Weights of a small GPT-style language model, trained from scratch on English Wikipedia: 4 heads of 32, vocabulary 8192.
Each number is 128 + 32 x the weight over its row's rms, rounded and kept within 0 to 255. Layers, rows and columns count from 0. Numbers have three digits each. The size before them is the row's rms in percent of the matrix's.

# layer 2 MLP down (transposed), 1024x128, rms 0.149, rows 574-680, columns 0-63
113:107109132162134161136138113094074152121118062122106129132068108128190162120158134122195134155144103175055100152069123058135142159153152106146098108105148197094129127166109109109121134094124162
093:135191135095126118144055064110119192101139141112158103164168144097094133105154093164123152147100081132141129160113090186139147149108131091133146073136116078138081123038148079115168139108132194
098:130136124118112148152128068154136129130121178203131099101163116144142139163147105119095131149089105111129161106119135163150128161135139110141133095126083121136152176119134137131200093146167108
093:063097129179135145162128141130112105136081124090130173107091123157137133168136109115148151140134122166131124096123104149193058091156088097126126171148169101127130154150132105067110099181131151
093:171155152123197099044114174117106155135140136148079096154080160084165150157092088164154145115117162157152156066121152097151115159099120133087169120116141104155130168175102143079148143084112124
095:144142195093138159116131098121079182143080101118130165103138127134144153164025094142128127113169090151099123131133131091109148121117160135117144152183087080079115167096178120156104109096095182
114:162115109115133172125124137157168135145115109144077115133155123108155103145082199149049124129124121124120089167139132076141197127135118190055145174089144095134102165157070186095120078144112115
087:126096149181102095105121124094095145189126102131094135080219170082148239094094116174126100154141113183117152114106141166135105135123167135144131151146121134142117175112161143112143112079146054
113:106117150113155162135179164131140106105084076113083136175114117125088035090171047140183152107174083105149089166145110089052125160126154150118117132155153059142078124122117121091108128136150129
095:150142093118147149146114069134123146076133136221227088170125139117160124157124145131083158084146118114093133120150104099149109116087133123192177091084126085177168117121151112104156140117124144
096:133181140101085116159130145143188140129085132165156089085143120124143121095122115173139084119156095136114097156140106133094150185065093119013171069164172100131138085115127106171130177150134126
099:105143110136088148172107164172080127100175132128150099122139165125136068105146149132177148149161116180144102088148087147142073126187145098158096120110065163134148107149115134143145128116115118
095:110100158188137138129131098122135156132153198079153094119073147070091121159127107168169129188105156125092133126128158135119123144105089181106089133132147105086089162121111141101119145182047176
099:140152083168186144103116161096115148136126101102107139080123135123154171084139113164124121153148164186163114110109133143078092112094115107138128135116090127155138174141172075070187158093133090
084:113163116155091125165125107116138141162106142116101097163145181136114141157112108131069187085167161127125100101148184207142180142137104112146131177164103178110171136123111080132172087165152152
100:089165144123107098129206160150109161116112130144116071112120133204113091157131143100101161121112157111142078110117076095085045155102156131163136080139167113086115100209099163188122127157112163
088:173061149167143119079142087074169160103118089121133116148144138158088095078133090121143119129126110130090128113094155089144191148092190107125149117127140150136169076127168148199162153084164123
105:120128067122113139150113143108117117113145179101156167147206164085129063150071149152173061080187160161080171166138085053103138151147153104102103156076142211133106122119148062090075118123091105
084:125166093147169082112159108104157105100088136145077112101147095107121147156144150124050149068153182129078128118105110108116174195065119133118157121152147097136097047147145133169111138130205131
082:078127100132107128169165052169148143048089129141159095105166096184122140146133114152179160119138122126088093173154132154160094185144129148157096107130130137139108076123124163108151126118100136
094:112087128134199144147170149147120119174131110085093142130127110179173072162120130191078136131116128191097156149140098042189101161146116168119175134096101127159103137112141128224151134146105088
091:148124107099160148122140135122161148150119068094101101125091136083170103121162117118145090164182163132162078118124128102150189015121113093206131083159139102174144217099104156122167173129104155
088:090093175153088212174109112087097137132150138113175096140120100102151113119105165126063127152135120134163142128109161138151191185121126104127142138170164122148191170133123123047087106110121164
104:117069152161132115156184109163069112128096147179142100138135164156076104118163151130129118176141090101139095094117119102138171103086133146106116132207135062090137094157222082099163095127143114
093:143125184143150119124148140151158123107132150158193128143075087123153110155073118107129104075086156164148136114126122175079131067064192174067177150157112080140136149164136114167129078171153123
089:110102105129247109132129161110117090167134139126168151080097175137116106165100135173135128113134142158145138161088107156084082143126074127126153126122171125167118110134148094178147146150068136
091:115099122144134130115166101117122108176130099128102137104082137145140199132123102143169134130099138202090139115187131083055150122109110173114139093072106149130083149119103131094124243123138125
103:104108083163170123129156130095133094123151150127087136146106200161129153108156140129131108132189135103169113210116156177103085127164168099123122155067160095105103096095078107136187123145175131
089:156169162129165103152141097196138094088146163122131055133132069108098149120130094080148085159156148153148123142088106107099134170132159176123122143166122111172200113118136175110151089092120100
089:141098138139157086106123151027148133092178113207133179168147124158050085118164086110091154150149097120166167117122129120157074102132130105164103097149153134111142144132130169053148148150133139
092:108127139174104160102041153107118123081134136067061160047122123200130155156126171180121114126143197107192154132091083101070100156143125101130128155118149110155159150161117105194084173108094119
106:107125113148109188103174147089065067125127160171118106098127199142123157168136111113139125121079125201127104090076144153083126114141137065126149159155125056137140094165143122126152096074118163
075:135160141100093146087106130124066113146126127109142103124115143126123159127128137122111107106038106123165131146186144138176081140170153155111112087162151078091156177147165150069174142097108126
107:119132142155129185153138112110131130152122123144119167126181144076130074188140135140104130127115148082188112107140052076104136128092133116077106140111047097140198114176146146154098143129134102
097:134081094136139136117082116154119130089125144112100100143180145097132132159200127122084107138127107172127085123123112070157148164149186153123144134176126195120146084128117116138184127076167119
098:164116072083155119083127196102118140117145116115118071133147183096074082080134096086119135159145094139161156117169130135115186148179123120112085195118166145167094109086104133160120190117180130
100:148103167116186138152085138172120138109107170181129185096123164112114115105138175152198119146174116094138138136097046079136095125097121236134168133110121137178094085161177139121131133177134101
087:103122134130149117113096114085116130100094163137123100151200120111109105141086158200094130160108095104068123122157107157148096136115115108106175134166143149099100058155040122113138138139162151
100:167104092171149132119159149174084140089130056142136075146126053161122152101103143153138164164150088127095121103134175142123147120191112138171128121119118147103110164140110147137108091115107072
093:104139147136112126130179131086092145139176146131113176154053145134090117110115130110092146071153032084096181185152094117194095153037154140143106126103165160096124138112150120103107092118152105
102:190097146090154116085122108228089137132080106151199139124126117090098114129091113111158075110106107111153078154149158134176086094114134116151092135081158162160117134066123119121181152128141093
086:163134106162096145125110132132084139152128121147098065105044125111133143157153132130061130071080082119153147110143154108106167105121154115098156140138086122112085155155115130089050144135183154
101:125091159125093132145157114103129142125110136136142144173072135115150158139069100128195134101137154157186074118152085160155188088121142144142117145121149120112075162181035101110137111133081138
083:102132134075116127111125166150062138107162098150128082116159110124150067151125169127138125117220106130097167153130138118154127154132112205099186128143137120172163120128154060133090173085095105
096:132112146102149132120199101138087094117126154155094134095145144164136112183164103040055185135154091114119150144163095123153149189126127150172112180156101170170144132155089156123097103122168111
095:092185080167156131113137155120158119102140109153141102087101150137178069135128100114154110139105160195071071078110169158129064126127077085155145117177100094053129130142123180156146119140130160
093:143128126119125111134146111108069114161136142113093119095139157146144145145120102155083123113118143118152078122145129105083217175132086119135099146105145099134103147164145080135094133121170127
095:104169098128127191132141140122105068160089155081161146131121205032127134138155121161153092137131092163137104093063111089153140135086119123127119157145120158114134180071158155174073066094152159
098:182047170131140110141065141118168118097158133121178102200099074157120099149102150156126065094128124116119063111138126157161108130109151097079154130115137123094187163090140066102153119151093145
089:172105146085163185087112041173160093166158172106111123125162088112085133175141196118061114096084110157131120170141089152124039104080103139122135142155115152105130130148115164165170110100117154
110:181133067186115069075078197146098120123120123115108112152126151150118137080145158157198131112135111167146062132150155137108139148115134114085180161186123082163140156145146149105151162174096057
094:152116126048130092125105094156182101105077163150156094157116113108136170124117193151091117130140161127158141114131138107124170108126130115158119128184179061079126144132113180158113103104129079
110:146141090157124197155165141138125109062113119118157073132091103116174115115111155124199128157111176190100137162155155095126092118120129113142129094057133148159095112152127067171101073122084087
091:083060132126120177163149104179135096136138098156110145170119128142146123109172134193231151112145114100108151143135203137067116146119120137123158131119161167187100109122161170142105131160161101
097:106150109097126081128113083160053130105086089133173127113115100130060125167158088092110150136111104155164145092166169158156109119101109111156220155171124155119195145119216158145119143097100134
093:137101129132102171144128123105167130133196129146140138101093145133104108171122118134114103144064063110095167167190127120102219104116087161090186109125163088216139129169164159090166096111086166
112:140167136131147102056112158122096132096115093142157125157120154198144072148198101101117068127184094201140118088128101170177081126112109114112144134161106170096104103172131152154109094175110073
104:108147134125107121133071049105110170127056197138124156123105133133098129129146149114088095199155109161150157164182155142154168105187150139116139176075136118116131087104105137092080105085122123
101:168135103152186140096124130127083119160123107100180121117164156154179144163135116031087169198111114108085127156123107090108097141086104084161126149146174112127132127160119072126163072142078145
102:096125141111167240087178134150107097093106138146158088169168130076130129167046088103136070149108095136117144142090136094097164116172173127067142118106089088121118134138155127116071128108102122
093:131135107153134096154152088127077080061095126106169094100088153184109164131127116157115145118137132140147152113192155099147111179045109131099108129198152185155170109134199126158141143138099080
101:119120125103134129123160156096188126134173190155135109106152171145125109122161131110094118098046129113118149114056137173086122106146174150169102117114150061080119132129144192125146083119103061
105:082081149083160198123169127179127146134107139162112094079095143078144110126100121119166135100134168175116147114105089116164113093135151137100150091150093121122135139149158104131138153108155133
094:201108126117151110100112087132134115146118129204116101094183096110148165152105099139090127196148132154170100178125144117128134101110123174172111056092113133198143151178145139152142116159142128
107:157131180100105171066063150166137132113101199140100137098144152115101143163112149158085182157077102154135163162173164150141081120140087116139131139120102157086141166116159150075207123146113138
130:129147103140116110101091133140146121130079134112170153150149095123113173158138119139092165174109125123162094105104173098149170075139064079091125064108093109167124180086112096139090115164048083
087:097104074112192116131121131122113152105068112156136130129094078151159142164112159098072094122143142113107169147113160168135108088128149146074097119080189120124167063182142107124131139137075080
086:150144142106186173138120093133090112183143092117124171117125104080150193109155137082124093106167090192121167108169095109152084101142151164118152082087129062127143106129082150132133105160166097
078:128145159137081138173076160132126162133137174189097093129102146156117098132109132131167130107201130132165110094128103157144149132114162106100065123114151135161155132074101133127145136120139103
117:122188091170159159123094149067133169103097091173093147145138131124056148051151109166132074163173165131171130121138148155134132081151119123073138135120105157134110147103136161139173061129164147
095:118174086134162129108106147130178140118091111105087130103101188100174160176156151105104071197166159108145119115118129119132098150118144079090134125102116100136111221103129143176136116133050106
094:136072166124252132081106133082094117154069110142089144124153102116146170107172132130175110205083129159067119126121214094106088092093068135138115133202093113111138151152089103153086126116147128
100:144077112102103157110049138065224128113102155149104105128151051144093122116152125144150146134148144160153093117157129097127130148066148107096104141162062092112136111205129154166106136109134150
105:081158105145088129095147109125169083121149131051164083104143133114166078129098086098125165165098182117162115169182114142154154159206124175122138135136181124138097183073154158148099136144100124
085:186114140177137099124148160111103127068104070103102137125106118176136150098132086149093179172156132193173100114096146140128128130178140080112124115125104137180126110126151116171080112166072064
120:153116129160097123078099153148086153130205131125087096132116096067156219103135127141174173155139149088095172119147097062075072140149135127123105142146151079151085098134122138189115126126139114
089:119109138094134151163082130124100167138174125062175149098078087082104143180089108130171086075110187136072135095134095188148076160179137143161144123129153128123113151150112112115091147080138153
097:110122146086108071165133148120134129058127113113085138164153138099132146102129086165082062126132105141115131094140154142156144137197075123139149167120154148092166169103133092118142145103133110
104:183171123138152160142072175129159115114070109101123162135163149099113123122155155107158141160142109101041029172087117112200168108092150065120146128142120104162155125090166135156090155111116087
091:102126138154161100141071095149153130131124074130118136118142094159167174120154169117145117111115115068128088152128067109125049169143136127136119074096141107135107111197112089155092160145124138
098:086156104119158134172168118130094130079102107129179070110105164152141154210137153196126150146160154129146148103130103103141074095146075084113118104096123145128179190155125116151111097136142142
081:163130121088139123178152103088153084104167137100098067107166139099141125108142114144174103082169165111091145123125131134117065150143121130117061186162085183161130134121151062111092099149176131
093:152133055105119165168141115135118049180046133165169171134109112161166124120210138144141083075128179134136130088140184203143160120076144115126164155143135175156046161140173097113095180102125102
091:125139162118115127118096144106134191053094173136025080159191138114143157095152088133028136117180123190142115149138164172158099074106105124105139124107142118108114107140127136072177108162165121
101:180111125107134141131072148092155161155126137137145117131179146129133107083095096097151123109127204142062089115100176113128107156112139210120123199170179078128118085116126085152128155095165106
117:138158131182071127133169147144147058111108106103140158056119084123086138149131093058168140107142147133153138106060141076133135118200147099166136123117182157173154170116106126052136111124127146
095:114140123206113151174171111116148072124124183142071127095090185150105108046096133111109082146129159176127141136136154122149107132137112127161168113159135104107114209146121157060148118126078188
103:108146172106110099146122178171109118091105052011173130127120127148119166098151124129106152162141112105119124178115180130108196143189113129151097106149136118098104133110100090098119099146069119
116:171109125149165090112060112127075100130120134185127141121130128142067143099152138213098110116129167113126104129101180142075168112120166117197152115142168146159138107128098154168090134145113159
096:157111139104108163113162106127129183106156138113117144091131141193108148120135072128158161130098110107129181118141099135123062095077104147173141134164140062097141104160134075105130180067088113
100:107196139128122116117141138181197070127162116175176100081145131127157165120143098164188137141112144131102148122092159129074108145157078080124132089157200147114089148172171104146113181139164143
101:136145202092136116117137123132171151156103135115089088160183101077154125109081088109039183120122164157129127121157172100152140194123143111109218163099113103153165155136138128153191116117154187
112:124159221150119096091147086130152085171094111155127094183153107125108114109078132190122135096148093159141123097178203095045084091172119124167160153128149177107113122118157146140124097086146156
094:126128146117156145120112143170145107123105194124142054124137159138141090104095173144086133050121079122133076164154133137161131153135133128110156155134121121124162139067187179123161153112157124
157:158108102141127151173138109130160115172142142106201161138130149128105082102143112154120092110095126151158138111081086111120161109136145105165173116165126084091134129105128149138111154121112162
095:102089126144117138150137147119157071162114122105157189107152103147113151198131076227136133131119099156176104170088102139155145160104173117136162143122136052101154132134058106151127186136118129
098:160091115130116203135127127090100085100111116079128106110142129180076103153120174144055120129091095066141164160130161096140070138133121109133173148099194167137151075117113166140141145153132127
093:149102090133124135179062164167131152142177136137164182102107186139100087121105181141178143155151076149163061095134158177128105087163159109145105135126124129059075155134160112125090111136141115
098:121167154159137111099218104147141104144112181187146083084087119132110093076143110104081140159073144116142157124148157123157113122095117167108079105128134127113143077119136142131143125183116229
092:144070143097122138125104117141138182108150170173123081108127128120134094058183202150135120100166171153124148163092140155087161139132164093162089155132116135103117131130108139142113091080160082
098:109169138097118101130102134155117180128156097096136119106129114131129100152133155138084137160144133103146148106125083051141112152103158091209168110143059143141119134085136121114144216108200158
092:166123140160136179122098161096128118151154075126150084039136079125073129165146122087130126139051153193177158161132122103158135107103156076118138151105152090170170160131115083102148116157125103
103:173159144080083081118190151098153191071130106123156077168071131108168120080132176109094144120147126169129173133160148148111097205125143211100160097079142132087134108123091087120151083093106136
106:103158106170114121124116177175151137142160083088133121075144155140151140142068145099141141114142103159075079086114169099126128152140133078154101138048159202101157157099171146138227096133192119
107:101120163140154078116092150061148103095065118091119149128145151127076164190147076065128127120139090125116141102074124125083147164187101119113147169081134123113146191116121111117087060143085180
123:119140103158156151115100157189138152181135128080111122120059096135127153172137100098086194179130120111162150147111120085094141182079141092124100139126112086121057158085107061111088142155140092
100:157081152096162159097119123174100110115133118177128100093128114123129128157159106206124150114148137121163082153141111132122080145118161106156153116162082109148143105139195105137167129123187086
# layer 2 MLP up, 1024x128, rms 0.234, rows 575-681, columns 0-63
106:141118075132156156052180154145156094135171091129172151129100076166106153150116119119118098139090103170150116108088100097139117100089135138147062142048151133137124109187099122149148071098198096
095:097146162145150065104110132126078161141112100124092168105066134132144127149109137122101107195070150114074105139102124130122039108118173126108079122177169164084101102162107139127163149137123109
092:133121142100102096124102137152139168095135122123102169146123128085121160157064138142146112109070106087113105114132129105114198136139125146058131161096146152158107179166080128146172120060148142
097:131149129146111184158127076148159105095147118121169117124092112107080102134173119149084064121174163138043089139113070122098135127148126136063117104067170131117174127152101162147141130125094071
097:189163118173130146124113119082086103108118054151091144143081093136116165150169114157166181118140086089118114131171136119072184144162081133140099059059178167155114159140116122104155103135145063
105:119124088128093094084103079080080135118135103151081186118204154119109138116137150064155141217138122086151121185151077147174116108154155131081112132148115113111160162151098186100163089123099146
092:168127140153160144093136112108128154138141077125103122197044119124119159111137097107140136119199122119092092086137090100117183125136075112086124140156092132142144120158152097161144096123161094
105:111124040139128119099147087152131165153114115062182149087121123134101178160093176116116160117136116112112129071123112112111147104109129114154131131112150122114152147110118215139124180123125060
092:170141181125065100089108193127165099154143190079128087118171129117113145095183106135190097069123138096144114169150148159106179126129029153118150211147105100145115118131130114127136123166106111
097:156121101149152169116100148164113156155124093160125110161139145134195147081151114087172171133133147100095077080154096140113046133116106089120134126140108121099079154142095153125139103171194128
102:157094116134149097112120104139178141128130088148150098081171081137066133144154163140072109130184104072109147113095105146135097121095099116124142117160158093139120122090105109150156164150137111
103:135129114100116083158101162106121148143095116182150174137077113100135106044139058118159129152149069169189081108146062140128161160110124124108147170115143152107152160100089100114159147160148101
105:113129111176147084105125076125145131192154107134101115124135179121140061113111121117089141144120212039136151150121100138222109153067200156153165150156139165119071089095092153117154114096101123
096:166084169118095130098131149155138109153157089095111145116182058114098164151101093155122123137120066104117129117090111136131054136112133135100092154128124119117016092082180128176096203143153110
103:130150131114091176143188143154118148156144075124132135125148115198091142142131144121113125164198089134102123115115117137139140120158125129171117112090092161068150104127086136116168089153140100
093:137097095119149092089107150150121073150111119127076186159154133096199122092177132133160131238198147128115137097138142103094144105144163171132112114185125140082125105149114120183123117053170118
101:094126139075166044167133166115144117097129107106119119113103119147119151099134167152055150137137116124107129090079117222103084149209166070152112215114080091132159122099170106123176111118118167
084:101168074166091116164137158134099047086050143138090115118079152140149111129091161114145120153193125214146068144145116106148132066144108142090090130107148140154135086141100179139072127117128123
100:176117147161132112130076117094139170137167103141097124099139120142098109143188110090126066087072121127161123130108131073152100051194124136141163157109081147082125162127126142147109144097158057
092:123070124186148120085089168109108135152121101112058149133126150115119110109126074116144115139084115105160098107180083151184178192164129175114065119143128118094077160107083081137161096125119110
100:098132140114091093145154126120120156121152126183137142099139077089200095167181083117135147125097156159156158156158153194112107171121087081144098127107155117113124098144197165209091066123106099
092:132110123148126067078115139091153123159115152140114157118152101131147111132067141154092145118153147075153139084120109118136165017175124111097077128208165143111128119169151114124091134110109145
101:150110185158101110128107134089125113076130151140146140139034172096170118035152079156135137106165130112142132106140123126098126099142158104105157143146133122149168074102205162123123120098122156
094:089148123124054125186126113151122161160131099153059136140185167099142193098190066102144141150143056122089102160157132089105180143187068178182051127123097159144143127124179126108198176146133127
088:123083149099112168106067147156216131123117156172087175112111175123199116159128127096092112049125166079118138137100150162094131125124136135118101140114134085128114091071087159134137138166185123
097:125157107161103140177089105127108153118132157139136149162178084048144054108124139109104160168137159096116160114048169051121100118138165171100166144106127085161118181153141159144163068129166103
108:154183149169122110065096122176105148160154094139135144133087055125146145091115106113157135137146146071122091159106118160141098171153095147134059153091171113116047090168139175130152132119130111
088:130156120115096135085182149123111117165150132115157114099080148141125192148117151151125134116144061159187159112152216078089096101146118122123077168126127108142136055122173109136107100103150150
095:126104129110155079109117107078193121117171095175144123142111071157121148142162174140129150158152064066142149132157122098143049100136116126107141159177201143161181107113135167090115054140113199
102:081140167111116092121205124143129159119182081166125090141171141141097087073143143136164146097135144131056123099122182167172145068140168120152110097097129151042142066134071135129107102118157184
108:156161133151166101138151125082141148148169101131128122148112099140153155139125093096106098167176089000111117127137179174102114142101111158135156162104124096145125162075122208082141102136092065
071:153124153153127147151134148108132092094112155107143086198147145087152065161117116126184089166113106159098151126161061088081164160144043130111130123116140089120171142158122157174093110125132095
111:098114176160129119129102076072123050107119085124149113136089131117176151214148126101121155126136140094120164116129152129148132125101098151177184119087111098140144106098112152147113089128141220
100:141123161141107108097073168118116108077149117140105129179151093151196116124183174127148164135122135138118055128218092118144108135140051107113145110117086106180071154098180153121123108112170099
106:117113122201087118105125162141123174127088159163115147121123136106108101130119135086196151105164149124095167117140111089057169115117131190206141093130128077133144153146153132148097176127096097
108:157086128097174131091128132119131157161158153140081125134122140137072142139086129129173168149137156108082130108168105142073199128174146107124099180083178085090131111151058126144070120111155180
091:182124182189096136136157125109113130136127075100091099123081098089183140103117156085145138147112180109047087138193108065129127168148096126159118102173166114111164144162081159138057095076110090
107:163143160119109109125092129069152156201124121166126208138114167133133115134085109148104083161207173102113115115075128114126161098150115122114065162105119107134133194171158162149149133120117118
101:160117160132158141089105178166195165147086141151060139168150087146151160092117100118149167157101176140090153142123140136129115084122123157088108151138125078112054087101092145195127133133061097
101:096161123139101146117094128129178156156101075134080141091129108183122103172122158121133098134077124100175093114217208134137168090152115114157120139091163145134143087195160116146062097155148115
090:109126105140115135132131056110093116126112140146140146126131156155083119135094154104109076141175152118113056124130127063121103121136176117112138168180178124063172112142161125115135166142139163
100:139148144141151095089085133143156139114098134120075182077133209138159120162122115132197135169088080120143165150091141136072075131126144108164098084151150132086149119122156154110131113167128129
083:163170125121143129111168119125112114204165176130164114078157192129091117191092185092160119112102164105143089103110079134130129184100103133081089159114125129126082116156125172120127082164118144
105:110135132127142111138142160091101159136131079164087141125105137114139184131132072129113072083128128071077145155019162202109118056094162062143105119136198104081148086130192070144140135153069187
091:120127095132136077125148133135078150162211098088151118089172119157127145105141175136108104102162147055153155130137119104175161138136131195197145123081142139174138098147122095166162098098147101
096:090110132087109124183133155144163084056153160121160139151129102142168100139205130128160126200136116084141156147128127181136142151078173096102136101104152075159139132119109120123099117166097120
097:144194171149146098156086053152141133132124108157071091094089112161125138153107065111135100148095071090147194104036141166192083132122170158177086132115131108115140106096107171119094181140155098
103:118105067118151146120122143138140135147072153152127164093200107138077146119141157140138144122192094139139150197173157128133121165147194079140077138124103120136155091139111130113044076110131108
093:103149099141160081134126103113094145113125101107128128107106129113134170095118119149103145173139107053121079115088151139090115173141185110159088072143160160125127094095218123094163107147119106
108:113146090086155160095128127101124146119164130104176160158166075170087101112092129134126167138108076072077149119125111113159075159053114113163148156161097173117102120099143129078134183134101151
092:128120138120096150121129107143071127138159120073108101087109131212171173142082118103170151099144093126118149195136134094176097133145093094194151153079077139155150111146156106152110166126111155
101:069180110122167113159110155074148125168167137072127129130148112178069156106132089126188134167083223080116073134117062121114154139126136081171141113125134120118188125166074093155146108106111165
088:175103160130143097149174099154109085148121126144134121102051149122170160099124175185112149166080112093087093173090146118093167164176174108165155149061099114094135222137133097136126117123100127
096:125136141123127103122129070134143090136114172121067110116139132143176107133162039182154111109151102125159174151110138091154172089128141135122090134138169090139145108104036121150143157131124191
089:139127120104119153079135119163128160076083141075131170141070074109092152126100155103090171153183157142143089130118135060128063120170136097122130095111156163094106129150100139109093131107115126
110:117133076196149062052149160186163198210095138157140109119129093129094151140161039109160101110131085062157113095125170083085124077161124132120067110123179157118110141169092133116138153136109145
116:130127107117094130141056115149145136144061098119119130110098148095149162128139171137118166098110105113206141152116158116162117116155155164094121198165131066087099149124096085121069106204122106
106:084100122119084124095116139163141138058054156164131126134186105091185108118105190106147148071175148210092150158109137122094133094170103143143157121124120113143076143135141160154121131135120051
125:095081087223174116104110129085116169208164148159130143170097169080079059110116121097149145145174185141129111124128165144153102125133141081151163105114106143168169144101090191160141143155107172
091:103066111105178140135062138210204228090140076137110108097133073158122106121149083119118133107193157161098149124134079049115140147100146107125156155044108160099140160097129124079143153126147141
099:104109120105122128163101099176082135097137144074163126116137106150110125100081168140126123077161139179074185104181114106149123106139142065129170121123171186119129123105122129105122106115133164
094:092143170119115118089102137092113162141142081170171151147148082162139118095122151128134078148058084106044125133102168197181113114083137136150167127095152187095143130111178171218114132126101094
095:161121120122108143078073161161081093135100109198125098164198096112144164128130139129161128119189094138116087142142136095151148145155079113129089180109176093100157091219150131186101135110073144
104:132121125074130093148168119111115111138128122122093116136159193179175123120187117117131098101138117130131126159138160126149144161105140131122090142064072097100171143119135053161145116138100168
116:080122142141124091124102101130136234116079147147114108186163114076166181145149111110148152091096096144078112083148161125105184142120112126153141128165107104111122136116162102148097181118051167
091:082148114112175147102108118144159088141155133144125086112209114166100090135129148153174104123220117140040152072083129176134115122153059175178059124129144156145109158128094141161082090151159155
086:049146137135156136148139105145107125086122097131127091147084126134105137142115175162134180109120168132151144136078153086140124132140162178127086072144124150123076066117099192160121072110080075
087:153085126109082130129126127088138099168114122122118125108115129148166136123084099161140169168095178117048126082178143105112194177126069107059093099028219134114094106162129140110116135190144129
104:138151111156144137101141104125147107101142081129131164116136118107154109124116149142167090123130173197060102152164144085080176131141071074180169169132116146167147147122117116113118100091137170
093:087085118165166214082165110154106109166140117135150155143123097124087109113080118147125121139081078132114127159127145078121115154117169141144077151148159154142182101187119066088099125140156111
095:115156147134103118118135143152089169074217140130147106088168077124113145116170098092142174102133123125161096183081076194168141156149174138175063067110119148160169154113117089155158099096139150
106:123118133108164097083141153094102126112083086157096043135078157171195193155174116124122143168119097139172127119191128128123115091151173103095136195123090110128099132112127143182111124141135197
104:087102159090139143134061150066103106138175126153163199113104184160135097078187149121132123123137149145085099061101131109104159181167110129179176143124106086188151186085153177141123109098160092
090:088133111088158112104085085137114162224163141154182127147185131073129121184144141142084122104093145096110117152188091180095140124122150203184096118109183105069119118085107139104164146090160190
110:116179168094115131140146081175129128073079130146107124172098133163167134143138153122122088164172135111106146133169152127117066138085081118183114146130082087144129142155140160117140151162113139
104:117116114120157122172149130126114121043116090069080143118131138152101139084168148115135125127138134187154085148100084168139126158135146105125128175113102139148150111108129120069183117142079060
098:173109074183138141140184099124150201205111084117076150102112112108148128153139201104142098156099083168162128131118154095163118112128211115192141148149168132067121086104157105089086089109130113
109:082094151223107133108129077091104129123175086131159095203127068104087143094130132140146136165159143104169164112132158096161159093123142126162102099134171140183156103138165133095133160139153160
099:131109091128111125130146168133149140178151126176163137141151077212115050187112166124131158104123109116142151176120087209148101123122112084156084143128112082155132083105097130106084120044175116
097:139144169146129117094082108114120100121175157103105157127078175125149083077137124088127103127088125142150116130091146157155086164114196144119138114152155115116068123097097200141092174155146145
091:138125145120122115134098135145117183111172175146124123129124171128097132134154088082121190116154099122140162140181117143100118063177126019196147099159121121084121102145174114159196142134128140
099:113064166162116208113168117133117124112107122155127098131112167072153107114101128158145087160120083080146091137174127107119100072126175086132138068087124107087119172172223173187123133121121157
092:173159122127123143136195165150125149147173103074115162174145087112113159175101141130154172101129150086114127099162157154126068186150140134107093128120205096162122107151060174114122099122135085
110:178122139127146100143147146129175153105077105104159128171079144139105173157154143090176152101098154084107088147137137144066222130113121108108131146116138073138181117148149147097102138153142086
118:120089104130133150093110042110090199189160135109133106168145156160080099077133140071131120128098156077109109126131126118143126181100174141170130131120176122123108146129120143080082091104184116
096:131139142089156121167139137165114087076136127104212200108186079132123131167157128110123117115130135148091137114128185141098139108094178105163117125125081118112116177132154173119172165141088086
096:154150134116124125127110055114167084190084110126061151108061167095078093149146134164106144187173116113113101140154122140079132112119098121178171085136139098106147121062094171103091179118110087
106:065166141113177135122084135123119024111156057129152074147117080138188151119104106118161144147166169184142151178189154107115150093126135115117150161067134159107164096138180184131134143066118179
093:135151196135054169135100084090151136101113095191098128141055116127103120090174096134138067150119159126171157134143101088134130078162178136131163145138162091160109120167154140142092170108139151
092:142097159060155069169103070164113089116152096136148097082153171111119180138095149093150127100067107124115119204157143085137161103171142058104144156076154074124087120156152139102120137075127141
090:176139116147097117131164121142155063092095103122080163087121127110097141122151127179179129133130108149172132143163104072112125150053084160141109133138129097151132088181113100134053162163070101
097:171131087119105099147102152102136124129183136139167104123150121102112141101161093081125070181083162165121164157135191148092123083168198106130158084131135152095138127144143161149123137075106163
095:133139121166131171104168126131125131162100115067166144191123109115137108122101167107163185151090155151094173073118104161080184204160096158167102133105110125148128088131155153095080113114080151
130:103071135124163095124112111086144131155121178137171145175143140074081103122159110170137131055061157141113152147080102139133161154127171147131115161104128122144160089140148127170118216121097159
111:080200082119150148059123148123165101120122120211159135157144065110132115202091152125145115179106148115147118122090175126166058103096129156090140139141103140149143044143071149170113178135130139
096:149147119162090135154116095166076128139112090157077104130098106163105159115209120103098137106108115122147104125065143109147091097101056121168148126118132150131088195096139187128123091192121191
100:124137128151112155121130134098154153163146123209101107108115108088121113084186133164153154120083101226149162180127116129152114113114139150135157107121110126110117144123167198174171169094141136
100:119128117097127084179125161177123095063095150084175193124138128160099172128178109159081161157201130164109140146078124108103166106065096078146173126116134120188117158128152156106134163114134103
098:108127119143153077145146178111148131118105106036093128142107162120138167116106128149114134159116159147154160111174153127161117094135118158160139128132141138162114186081114113141097132154072146
099:162131169188015143108137093110117108127083163212087129144127111090130127135123121079143149110177139061124153105127113137123115098138074097121127216059143108114119144103161082132139084103090123
099:114126094144106161096091163142114116087143109138114105173067147123136071195143165225076109102136150192155136088108098098142187186084126163113103108120120087156096124127115105118079114116145119
107:150098083136116126051141130133142132164129136148110119132094128134165140135133124122146128151134110115097107109153081100141127116107107138110099160092143091138174210114095056184124099151111141
113:105120075159139153091142161119107175098109116109222131230148166120159142073120171136132130121137128056100110098177066128109156141115169110179181141135155168167089098105090160142095128063159111
113:094133123098115153120148115137120120131062062063124122094125155119169119138146109091137108102064137143152176169135107146118140120211148182140161165109077116091113152160098088149187113161173204
111:113126124159151132159090120148100100122175172200146142130123079103164123132161157195122118124156179109173143065146181131120144149146132105177122149127092127162133137120140134081055157160165065
099:134186139165065121154149143090149149143120141160125171139173146094155109177115157111166144148136101115114135132164171116078169113166088107087100156133124087080180165119161152143070084143103087
101:160090125079182147110170136154143144160146133123139111113102151150160136197150174104229135106124142115119090117106079091101106217126153189112091132080122099102065115159150185086122117151134130